Each number is 500 + 40 x the weight over its row's rms, rounded and kept within 0 to 999. Layers, rows and columns count from 0. Numbers have three digits each. The size before them is the row's rms in percent of the matrix's.

# layer 8 MLP down (transposed), 384x64, rms 0.568, rows 213-383, columns 32-63
101:422495546467519470489484415567476546466467487482498512500447422447541541550483471475502546518448
107:490506494473450534486481482507462453480470484533560446421503557546488455562421401504542504552478
091:514523465500526438432487569486508499514505496439455467513583484485521562517457452569456436515481
095:570508441441582532495592468484478426547501447564477524544515511428461464495489526501457509538571
095:521495561519509401465501545509450448510526469475517528542538525525481498473518472465526475551534
096:533469490472509502490458489539478502442574486507515444480456524472468532511454462507498459520469
113:441492467522365542494507551458551512564509460517502486516504484579524499545448523504504496561443
096:490518486582526476441505519521457471577502438493510501493433527556490523482519498516473530491529
102:525487511502489542508448461493395502506556462421534506479526518492441537484532489487556531542543
097:537522523531471571466496467513475501471566485509479502510451481468563528464452426539557489452538
104:437505536520509505512529527483591446438466539479497536484460527503428472520482586423475492436498
087:523479465499486512498539552508533487457450549447448502528482506427440531455483445564521532511499
086:515487529447481550481546488558455526503462510528567411514472529540480490549480539495545454524548
099:510413495465510469489514472509498488496519491506554494468555485571522486495532446482525589486482
093:507499435522477476461426458440541480594572507484560483500508486454473449506537487463461466540506
117:422486515424499532536482445497461581499497481539487489595510439506500454539544475496516502502477
110:526520551448518462524487520500510514501550468551463504480498448461524453488487437498511541526512
112:452487536541457558506420465600505472424480468477524526478475499443545443470541531505532517480518
080:484508554463539488525533437487560595525510496519531489483508536445429391526467480548489482480489
107:494490475501450522521430499421508466500474480530583549521420473549520521500512513480443506495512
113:503502534427512507476514467493507539517503485484532399537529505435518505530518506522497530478446
113:541515525528421500457475520442461502532533488456529488511431497486581559499426476509514526479534
088:509432483465509477527477530455513482508478457476481476473508573601515542437451466483640525491498
088:549547462485482472440565484455497507555508489470527518495593433543519474501475513480501428543531
105:544523519462548518518520499484481493516490486418532527494547498426588536545527461443466504525543
084:550539511471504446546555541436570487540471592497521428531474593537535519473544498487576493541464
104:492539491486556500526518486515453591536527503506402516560574470507431457479567529533532551433444
104:506523459528501490503461489489519524492400530465529528500464462514532433444481497329492456487528
097:473519535459514540479508542478477457561454560482508498490505515462433464467483521420446530472503
098:538498512484538499537465447440526443437409515568502538538543583509521473460429409486497490487504
092:515503467454479516464546503590428461490579515537556566522486536493527474451511516473513457422397
097:544458455499514501511522540428540542511491520529587470461512568503478501492506520493471462526556
091:506526500480500555452416449538518503520477474469492515530521440546427474526541438540506541484510
081:596561599456462512541484504429519482527446475515530425522436489479449504406552493537456574520553
086:494534497454486506477468539520447585470478435550530527480487456525477466443508485504491461514622
080:566469523546567498488506484452512436560489467568530458492531546537494472483481463444475451477490
095:499519500514464493525457461516483475489541551456511485412504521508471552547543598486485513518477
093:472517497499479527459520538552474450560481533507510533439547572491521545552564497400462477546549
091:455504456533546460517487561506467442493517520529440475504511471506554472477509492536512408521468
082:548502496520517496501499503519582515496500544519470485570427562504452468544482502506502501459521
100:483468474485590502537540437532492536466531484432468477572485406515488452529476493462506421530504
098:480542574494484522474576485464513512574490522525543560461521479561444463456443495497542499507513
106:514548506554488513503521567486539573530504442484442533465512495528449481510463572514505504433466
101:536480508491502428450483467444534544575509481491489484501503573432489510510419447450535521486549
102:474503575459571465505532495475493496559522570428447463456472464487494480496509463563552582521526
104:579499566481644462504542545508474492472482514510577528455552486511473475499432499485452498512531
111:588549535560476549484507522537456533495459491469459551513514471559469510478461492521527535549542
096:456471498508423490537580524546499480471512484526481528491508539424520455527500517436448477504512
088:500487459485489534444504555432519533566550488477431536522498547540454529439510406479537561509554
086:511504612415429462543474447490461537460423565473521484456454498567510481520515493501477506465514
086:500467514517503512461515579457528444471477589502477613495453513493437496442491421437458476431565
088:530593480452506489508497536449530404549487484484542569509539458524449515474495490496461447440507
151:406566443458549451543423541572535520460543508523495472458503460476581505568520501541554501494401
095:532387496472465506453461493396446529513532444520480420527576487560507535445524457539519545562492
108:494509516567469459554471480500533502514470553470499448478505464477613484491479447560440494520563
094:591519498503566575524454567526558508486497472522529498498378458551396490473512515493482510498498
087:480521550512463509514568478513491519503549485554532562484466573500559500452513492509476559460573
078:495549487528504549462583431466506458451543515467512552482509530529503462449448540479464566485508
113:441466494500481480528531469416551497471459498493520477483505515516458536483433536552483437454414
117:492413427600495440491539428500500577503469503448472549572467476539456507499484496555464472549522
093:428506428525469494516522508488493470497487528463531569464549454496455532461428509571559478467442
105:580452485486571483528473489521537412523552471514520495470580511491482510468544500486502567429525
099:473493532539402444454511483485410491434527548514454489543511501465491503465430427446556587487508
093:514566568532503536499504542574442535504509542471556519541404496470508518433474448482532504482455
108:481603472524533456487399487506560539536452557497532480454505465517580509515490538516537587451485
115:507508474584472512521482532447426480569510435504435466462473465453541519479521499572493503558553
107:550535538486599494504509547551512492451480489494462452505551478538476497459492486504479444469446
098:496521462516435533493469490480544490472492493511522561468445564468539466512544486478576536540427
109:523518466527518546478536574549491467538519575474526515475567568537493526495550509487555503513530
104:494458496510504493466455511577522429412473433513554444450453494496482470590520559502549467544475
092:506518524479509482478552547457488485542458549442519474448463481458419451541539501498468416522493
101:457504532515544451582573561449513495520499536533478477488441519498508478459381558524542513475416
110:529424477492501471489639462434447554533567485545491507521489533479500493548509429420514467433501
095:515536523501435483447481509485564605521501496495542494443510559499481454517493467542499533530557
092:452507497511583437479463484533514496548471494459406513485465520555545470494540440496393449491505
101:423531457605470505440512487520512526535461494431437412448500489510513508495487460533539461558528
100:445477542607611530596501511505501497478498521403545533489540470523542509552529545510495522471458
079:538525475479478524472501469441554492498480445462475489493441466500420419486431474390443498497479
110:452455504478508466501391499484515554527497536563426497515498599519503501547528477470529577480525
088:515525487408509493506505554446481575503518444522477529560486519477507542467478469550443504459553
126:504446492490539534526452505502453560523448472541434482511515476518516441541554467465462483527489
112:461496472517491500487448496520503448526509520472497556568471507498514529492449480533537606535414
083:571495513505509564469456578462503563512547483565476483498506448457502522471537460467484492451566
098:511515485542446502446481532557443533430471513518576505425567405521509484564477541454538494514524
100:491525504496524445439492547410594560528480506446548512507469550517504498493525514490508472463480
096:459424520631501490491530482415515450463501484454544506530525499475462519511527498508570470513474
097:579572444512508489567567564445493507457434490477439550508415506500537494462528477480526576482504
093:523431446458519545443478539503486519506484475480508505524530515509453525453474490499476474577534
090:510482535475528523496563511492512467493522519541509512442566484456505421474492471463503458471545
084:474518533473515579454490570520516529439515529471511478450514530461438504481536483538480470485506
105:461516503510467527470538494471508442497519499516519464446429447546452491509439538500540410477464
090:465509450532526540414532553527494491576513511508467406446493574532468552500466484515508547553502
101:489467504515594412477557584528469483476546521465433425503489492566504497448525508445489545524548
092:507475537596539525473507548504524497494511423511502519444544541484498455533534488513405557511552
119:525525430557536517543569529495530532473501584552464527557513442596502548476486492449465458504486
100:544504439495474599568486462536597518466514487479517491512465462563483461492438553481471513490471
096:475494492467518472520433563530487485507474492447557573535562409511485512525492578416485434477488
094:465462544503519516488476574498584528527485538468526456477500428453457562464463557525453497508444
097:460457488505413474481434470599482475509493462475527487525496475568468401515531521493490488506540
095:534503516555458485455497471425461483486486523521526560557507491485496523474528502529457462494558
096:494499538473516475513469500475480439490466493438528445446456504497516527457419509497504494494501
090:552539527499525490442513486479482496540473491509551573493438513556477500438490574522507510475441
072:468480467441548485507570490498582508440440521489460576470503511476432502437503451520453496502562
096:528493511435549471522474573496469469486517555473471430459498501506517540466524504468505454528408
099:492492469460457506548556496468458543480502502599462492566524435500468516519512507581526452539513
108:457528511510532424494572504463547585491464496494451480499511551439512522416527488516514527498569
101:470483470468498486511483521503510490490477506608509547555472495431471471492588559457494549487457
100:514561536421540503441550482572455553478521554522453492552488459472490505521562470477541484528522
095:437545525513481555549515552517476513552491488540560536470491418460505460561551436502479465555532
091:400486469441446514506531466573505537534440482558458512487486555473498533514471525462516518628465
091:517500480469497538447450463516484524468494502480519504454489470469549511551563547540561521477414
087:530414556509536514458458417480545504497496514455547522539554477474525478516554538471411463512503
092:536459516442513491425427531494531491499520516484468513459497507560458554475470528616466464424461
086:595477500525441476469578543445558533583463494505514499444467466554525526546534449469443496518491
091:564513589512512455502569474500552524500535466541486453497475491425543485441553542483484557405474
096:542561476496524587603460443527536482452454531490465534497444529471498511503521550469484530477500
079:482517494439446407496499522524525447483499561532502526498529482452515470510493465502565484468410
101:524512539445543502493467505608526509535453576444506496492567548539508585527479461462490426450492
084:481535469476481501508527519537490562496417548498484557502479555564479494439550479521495467491407
113:470440521479505489500521547457459538546562487565567480545498451444529482478488475473546542436497
100:523535443576510521529467532393509520500481518501497521466462437487523463578486577448519539488522
099:467553457562516532468486548538458480463464528426550503471483551479479485544500571501505429481517
091:552499540548519469508592580436496453524458578516525527522490461478475464462544497561446491517496
094:554472536524472513454563557549438478519524520484531525508443477470582492483549469465454540459568
107:485527498534493466496539526571467487546533548475380501582457538454470460487491491437500521513450
094:585447481466475535434509502470549465511526488566445546453465562519414552459491462512485522586551
102:503489502513492476443460440471390478505484459511389463442426458459517571469538520463540468479500
101:509451474522490499586479508537485544531555496447545462483523435482522460538484388552504534496554
118:519493569536539507511501499540485522489452515540578455519421496471535486559460476474580540473515
097:447528542460484494507507492483470527467494519488419571488556532481517593500536511423508517449413
105:537559512511501513545482474468504462525486487541535546438437520443445555512531513514551528515562
072:571479504433522464511566537411569509430471487485479577487476485497429465422506505444475464475529
080:540433541482516497515502572510505474511513453542531453533497589455525510499479482527541529434567
097:493526409503440523551487493499544460606499518480522506465452455473505493519545481534477568584510
104:484490500517542529545509469489495504494509537472509505514451507482530504482427530468435479427519
103:536522516541460504512476467525580466506552471452491475479483440528531565467545517483467503543527
097:470491505568497505487551464505512505510460463461541499488414461510409569539481605510469501447444
110:499485519491517477522431467434433543478537534484535558435534452488510601544506516550468481461472
098:507520471455497502542553498490539501490529477489447460475510503557493492425502497539509507498421
100:522469568468440505541506502506533433501526513484541518501414507473451525519518485451477513529514
089:512497523538486553480546494513454475514502479509414566525548482512484441490498444580450466608496
093:537509423554486515488555495502457530493498491435461530508562524474536492441559582471520458420497
095:541463508521483438459475501535542533534552522500570501518567547469453495440471553487499494527475
100:522490594460510536489497504472537509561470446499489499431448485464485423493493574476491461519545
086:509505576431560458523454497508515550525478475504550463473534465519417478542556569586466471433541
083:479494488410489557513515529481520553450484537480513508501506556495461396468456511507395477444491
110:574502489456439452543501506505478544592515500538469537511516448464438483454463567553491519526464
108:475496492555599519564539560544541493490476543529614520492479520535496435460513460467494465510511
123:492517544519555465470506523459535502570415558522487451512559514526447559548509484500534426473513
104:546474537506439469496499488474568555471497475531534545533500525526493455509560491432456511393478
095:553512473465533524451532482385503531442463485446544479490493525499458512548517410482430518521413
094:497536465493444555441479474498502539457454605456494433493499410512474546521540437481531495524506
094:549527497601425467545537486507471417514435502519540516507452526490578501514529527470564489547507
091:591608504555471543564447502467544486503488507458523449511509515481465433500539498458529536488541
093:449441563534490486434500589470428494507497500416478567522436486529495515507429475456543482533557
126:489549476458459527571452543459386489496526510493483465538426505449480493469570603518466494490464
109:580504506469468487535486481479464500443566542517409438466443550503483506517495479521524487501445
106:494469473532529507521538595485503391476478459512494551463506535506574478434424480516497511439471
090:566487537513510542492434494467529522465531472469467572524509529517427495477492461505467489499433
113:513579403542523491492447546469485466483498503555442487488498516525525564481542508451497500532513
095:515499574543453565527529459480549444498544523495544451505502575485458436512439514480506535519473
082:514506521468545517492531523500527528566488557553545545492462528511490489474518485443519466482557
102:525484509445473534372508492500469457511469510502548528540519585454464511513483458449529462549505
091:549522546502422566571447506551457550497518558479581466517488570571506474529489473494456492533531
096:521492484502482508546500487476459544548463522459541508488489599502480568493552545479407473517527
117:493529502478440545433592556482427520518578519534535466519473530475455537521494523458535546453447
108:470469466541518509434495557449544497495426531534533534479485496513501463541563478545443544442482
107:456474480449449471546476559565490546487504493546457544464469469544528553508449551503506468466469
112:472535458477499546439492455515440452555541443540535515515479407543504511485510561527528482493498
090:507600475479506573434487512516453456470485566558534488477512507501551482535481535523510474531498
098:499505495502500546533471506530522545518472471545597467467537503581518502462532561426530568473545
# layer 8 MLP up, 384x64, rms 0.571, rows 214-383, columns 32-63
102:444479480508464461408485506435500555527499529546540446512464467537539504542542493491529532517562
102:548479549442469566541547456496445464447568468508498507540461493521523548531534458450430583445476
083:568476530527481499510527480524544448424546546477477515462515477520526568511532457477499468577551
101:520582509460537541528466502525531472539545585534460475523511516495550507487471561595489526547500
095:508516502488510510506497584538439512454499557520513517558609450502504498499544450565488500512497
114:429421423579450555539547416492499513460575466468515518532528424507465485473535464523496562489538
087:546543446466483549458504436532500598480488495518524484481460463470509468490502613467510514472464
107:482448432435528512496518497439536505552465527466592476526473455467491480556456579506500476494464
111:440475478505484513481485435492488440432510521553458524508444456544553509536451532502538458489595
115:541480522522511427527531443485494514462503446533558499504516528544488487553425480496484551525558
096:479482449519511490541488484474550504554586458531455598553515521500550508503551482491621471492554
107:509487506508525517529496474420470486499515449518462584540458466548584531484446502455441504583499
107:476522482539498540430540524583511500485528479535405509482469534479523476539522536547523480510547
107:511439491490459470429570508462491507474501474524552536557510428548511541517517492481455468483502
105:457478541490455462495564464545512481411518576461497482471524496438494477546458542440516550528455
110:527431543510467510548495538452555498579477512496412563558463507523479519620485456560412525490470
100:481535574437545575536483498474545483494474497555492549562434465479549530458504454573483490528495
081:478570509441566490523384482501472451511539502481472491448558490428548512539511550462575490496573
096:456504506507433490479531522498472535515486550504473529559511558523570468474544506580509499481541
102:575551525541513506477434541535455526515485439505517457475580528510421489451524478600486450496509
097:452513522460503518518496502569511548495463624463445524533493466495432573562480493544447523519499
089:528559504475426536566455454475529486514485527532539465496470378494481553558543494582497545564487
092:361446511458474511492470455521490439491436414492541524515515548490463494512455478463493550487560
098:546500486484464547501481482562503435471494536574506518538567465526550493532449482534543499499469
082:531472430483506445510441516567563514463501471471520523472459493447466459559541509553508511507386
105:463461468457559494514540553473565546480465510518545434454496442504428510516518529463402504492482
099:528467446523504496482550526529523505399532470576491523549476552536517437570497430485485562562484
103:478495487511500508486476545443550459445475499479417527502592484475533514456470469522397435491539
089:513479497508565517514507538422491518411538504464552505494567500515476487520527554485468559527523
107:434522537458499528514561550502471497556469568465532486529426534475499559586504487498496547521570
093:513468533556495543555465453482516518501567546521480562483487442599489485605511543541462493484461
098:470454458505480490524552525529521476526478428459492564438477581457516608535500499492482472465493
105:469547445459451472468513470550522479492499495480500544461587501477509528538546462523459545437494
089:542509550582520468515471494516544464478564518501524472473533508627566476527534533587470435482465
093:564558521510458448568458484546501516400530535525464535476517475487521501465502583524424533564514
102:514377491553469523522494497577488507501524456507524512460562493500479519463469484524424482523456
105:537485499434512452495437473481476514473544529510474481559448459475507484416511510584487537544462
095:484473494511503491542523457490506474515581516470527496540447478544526477512417506463501443457473
082:465505420476535509608503498422502502563532516526443481506505547563603478473495481513532491512491
104:507515534452476512515454562486553439494556553495543525507501547440525542554489527555465521430481
095:400532541455543518502553528474499538522498477481458496596535536534524504524509582488471502552443
101:458535505467499463519499404479549479508469439495430519555554570481511452442497427519501537524497
099:513514462426507489528430473491495450518495491491544568492585443456528464448467513520470472513485
103:472506525492541501527439487477494478478441517440488565567491540419444545507514513544484520487583
092:415468409444489567469472516521519592475465462568507552471523495498478526552550448576452559506467
095:474582520539489502489510555484498467496616570500516582533465477572494550501513458548469488525449
093:531520478483508510491490506492415479435478468551587520483507538502445546501486568533571472441560
093:519454519454496521524448499494546561532498464500514531610513497431504457500494532448527448435505
089:509470421460495444477513538437596468538512493574547498495557522489509544575465491480530520536484
090:458452486429481451575529405456463534506529413467543475520520488490497464558502549511544494545464
101:443461460538513530561542459507483546412491489476484439511543505501551458557490456432539524517561
108:496554434366568507520450489529508538473560533512484489530509540494582490573507506465470552472447
102:524500525457527449498510546535506487487536505534501508436419537486469473483537466498474442446509
112:511584505501444525442469495484468551490506532467519440566545536483543472536494485456506501515518
107:597501483504485442484509418520490489487507456441505536478493469459542543506475490473489529483519
105:459528549509486518489471527472601504542510478518564503591565514505485501576542438494522480498519
067:450475478560512533484518458472522513473517531563464490450444465445546496571567548537570435527564
113:512499508462495496578511489564449431466539430490512473534495504505564479560522453448520479449498
113:477553560497523525514487507535492520436461513508558437496558468497481532513475568471475475445476
103:511520527467591534499446527541511581442447560500512480521499540517549507575507522530482474545587
113:473517488429410513551480489533615507505555547583537514512467518503449496565500557463469495468495
109:475521525468538511520495583526548505477492444533550534500506453516488585534531548586464576538502
100:479503510484533528491540408572495493469517478565469520496494515436527556497555470545467519471554
076:519415532465495510513531498480493516514447533446571430460484487536499531552490494449436495487529
123:506520469556545481558498556516440538562545487515469506478499555510485561560454510565431522550532
108:572563449458492482505444487470531459488523509498545486568501540405471492508497550597468559557561
106:463476530480489495454499445426480500435560527536487519529541547573470575522504593457540497526426
111:479513546501493467519531481509496440513498484560558443524423474475470470550443541486477546520436
094:545570526524497538508518502524482408552568496580511568485566512547486564463503493535471524440517
088:480451563471407474531508497495480482532416527495500501506470458491510470471455501466482520485475
092:502447478555552482489503455463526565552566500518548454473592537460539535515553467562468458498520
112:526496439527449383541598428483521552535503434557510556522496496461466568485513474439540472473525
109:493467406528495537576513537507542523532501547510490459453477512416541449472560493474441548457493
100:601454528449467471497494537475489415483503490472547447544452460537476469484475492531511475483525
096:490529479455532480528521470459449475420548499516520521559524425519434505534459467529501580549444
099:498469457534539496499483479410476577581479560496494567573530531435495552586455471538496480538560
098:442456540528502441542629480511444461487512509518477476494516515532552542544514520581526484495526
094:506526554510535509467520476392597519539537463514502515531537484475550513564466515566552505505483
100:548487479497478560462501426506546483475509531520544443456572478518531492536433489508563516547440
120:503529417432527483572505514576520487528477528619546508533565507500440497438501440495573485503465
097:440491445482501488601472486480497558435539490473463522469504463506445441493475529491515542505557
091:506445518458443472448447457456520465484445445477526514468493497511427434517452511529527553540529
110:427524519510494513537502552491535503486437487552478506514572539553527459524540472484434569481550
098:474492426505567561501542546485481483503488492489441514489524496495510453562440526437519553492465
099:527575489480506475456499502489505535498501522471391407488540571518516531478482517556521518563487
100:459543493507431510504501452492523550507591467500455463487454455557472473590528544548483542532562
096:483455499422387425538553493541554457486520568476506454517453528497463493526480491509478504496454
075:501520499489511484503391422516513467554510456437560512515458511464524492523520500546506517519573
090:432466428531470521505502410518559486540544511433468515541513521515580484519442586550508451531508
120:519555579501472454531528537520492470488471512584493490500521591444560519516524520455507534516531
098:407473542471488453564523480517536467504479436517485463488523489550475580474536530508411519420516
097:514549473490560484466452515478495492492467518438520518591522417553463488521484503563536434616510
093:402497480509481468469534440527613462468514506430464467553527534485517548483475488557462504550543
101:529460487567467534522590458535482478519539504477486498534439522474484494516459480579486536416532
114:477428483534475587565526572554593532516518481495532485544466390522504484481467534525491437470464
098:486507580604495520581538449464537447538436548476485500473523563479505517527504451563455465448451
097:458424417532450465533563477504467476491589518482491502559520462495535474571507492464463525502538
107:518465473411490527575444503513561495445421464557464483452499567503488541472518537525491519451532
092:521518541456494464564560540549495470529556461518498515486459448510545565518546511538539421467542
098:511460476527514559530503529520549498539506573530515554553487455438551512475503461578480474537575
103:539497516512523506448492414491553546445502535542512512460487560553461539583446469494507517469563
044:462500491442530482486470439443505571420472515547513495457450542469473425533472527484491469456533
104:502466503465441494541491493563501513518502490527500456505459507505464523544482591437515519486456
103:479518537511518493461449510484534459444484532508450507579441457455478445549493481442529510456472
103:488468453424538544461507493480484474480632479550519547493453434461547578467492522431537494459452
109:512541485520536523482452402522596463469475534517502521506487458508510498447499405530551530486540
100:492490409514527471513463420510447476521457505510464546527503474535544425498434471575511429407455
099:558486470482467478482468469554522522471535459439495441474464512524519536455404422531451561499515
097:463484512511465486463564484477519475522520570496479506565551489523450476573509522529504595495450
105:502499509497503506516554504535533512553521547534469429533521500543489432476476574443528542563518
102:507503481576549564471498523499554503531460536503498528539464548493506480611509458489441475475499
095:502438514502449499535569482535497544514488475504486468529564362534474529469452482481439506510565
107:421514511487592514548464471553511471473483481499513521500452461453567518398465534441490469578474
096:512506522517463520511509492568534517514419522502439434506607520489507466523486513466482456550488
112:492534487529525521557636560460481480533461432512500452490494435578523419517450521487449518524479
096:506532399477513583494557516524500494560486460445498499514496498511534518494525571521469529518529
118:600482479509488466529491477523504505509446463543493452471479542436541391467484524560521431485543
101:484514546472586481512482455420547541533471463576480498524512489469529458514474411537452540447517
106:535594471496513545532489436457485540522531519477464469558568521542513443508519495537531450426487
094:450448470506535519588481508456540476513487453486509585477550468511572523507583476539510490500606
091:420430500515466584506516526455509501448468566468431444505481490536506540506577590582452515510489
089:476503428489526520511418402526563473479498478479494495502517550561577499427422545509504512472478
101:499539466531579504540486537537636480479515514521539482531496506442507514478497533448505526508550
107:490464439430448606528542466517565509503505492578556547514554492532495521560408497493523533537494
091:470554519521536486451527484548474483536419556523515464502499495525565596602489542568501490504531
101:489469467533469534530502460491529493499512472521496469473437553510480419486486533551537551485478
104:477536516420476536574499460530508550492497512519500517491426457454481533513572518504418525477477
106:524473540516474467438582517476485526537544572491509480525444505465533556551486540518503570412474
100:554483542503522498538476496526480573493458453512546515529505502528488436512503493521529519551491
102:519537491546542388491562510448509555496552431512569429541459480471526484470563469499532482441481
040:422532553545483438460528481520453463497487419495465457492394528532449463440497480464421484560509
085:521514521571439513525552519513504507438534464475504491517487483507566593393544504492476466418508
097:542504534468588510519491487441472556585532486476443449563494499559531504456460500497457462536567
116:510501465543510483524513450478486516425513460505537397532488515500487523464498486492426420448439
093:478465527487514472476502563548528523573538520553535515426516496510548524498519431444513488470466
112:435540537509475502601503489433503531554455418496454435488545544488473436531499467470522555461506
074:450548477555523507514466438525569497477470444526521443476514448580471525546433493485478520548511
104:537503510533431530573457551509487495512515504533534525491474507533551384517539498492437491506510
113:518507438528499468542505528543553520440459558506540514525545570442515531555479520506469511498424
106:485558538497534485482494491453520447509533517513552450556468517503523578534417545480560517499493
098:554506523493482542517502456472511508503582473511556453550538393533502493472526439507490556524545
096:404492478440569517533582479568437475510449508460510539517545560561552540539504508514446496463481
089:529541474508468498554507502543574501548500427489540456507557442505546500437556498473449447573512
092:495493476464439559543577511475495541485524508488505526459524544547557470536565458498438526522435
082:490516595547465497468520497557429521489509503494510564528496501492513495518509475490549557473531
102:551565544525471491513480485399509478511508484521436515532476557520534470562458523561612524525458
104:488537480457527555576488501600448528463509536457486528487483540470499536501502491428542481448547
113:474574505513571495470504504614541517451515503544516547468504469530430535483544455444525498517498
102:447512483463547486573400474488497522534462469535431497568467482508509528540425537550487483526538
092:553474504461459423455535470592549486511535440540450476539564527529537513508464517595501527521504
100:492505537493488489468453548483564473567552545604466536556514457560491539491490533471465511479449
092:467459518504441514499530550516551476435493444487487532545490444489466464512513506443413467479447
106:501494492545465446482550472511501470500528575572507485526468502557549525519551502449510573462453
082:477497538562455573511513532433487575503514462460455501587489463492556491501487498446467441500509
104:486543419470525521499451527471471580468506423467494502486499527523598455553511548464506500532542
106:482543556406528569555509473519527477430504425541481502559495496523447497493547455571549499471459
102:507494530608461467476432554537553442425503462500506463473527589508530500483503440533471531471584
085:545486505531501563466527484547484393466496549559413430511474537522592520490508514516570548522514
104:456532515513495505437489473515494447466487491424515511589504586504566442440507505491537473448527
092:475546445477580551465514552499473531527559478516518498485463530462492564466527490476581459505444
092:553480459517513528513449435494561524498588487489420516509525510514541466509442521521420514489429
098:499492518488460464474497547531565462563523533589413519498540463539593486501484436476474565477479
096:533513473533521541522401524531526515476465481510524513451558548545496508451461484511432500480534
100:434522485503517442441517454419527502481463465444574487473528455516520428479475486539493568538490
099:566534466454530498520448508500626490498531463561503463531492518506506543516457562539490463533485
093:476537435392506569593499449487450533526476508518527517503439495533590465515449497483502508501528
108:535502459511465486507569529459444486545441597586400540477533545441477499487541480465488522458479
102:519489488501457447581478463440513476453416523440472462512445441437515540515455584520465568540514
096:524524580537480494556511521505479498506518494450485410525583485574475503489516469486512509508422
111:466558542436489505428460513436496458515534513524447550529427449478506553493492513497473444471529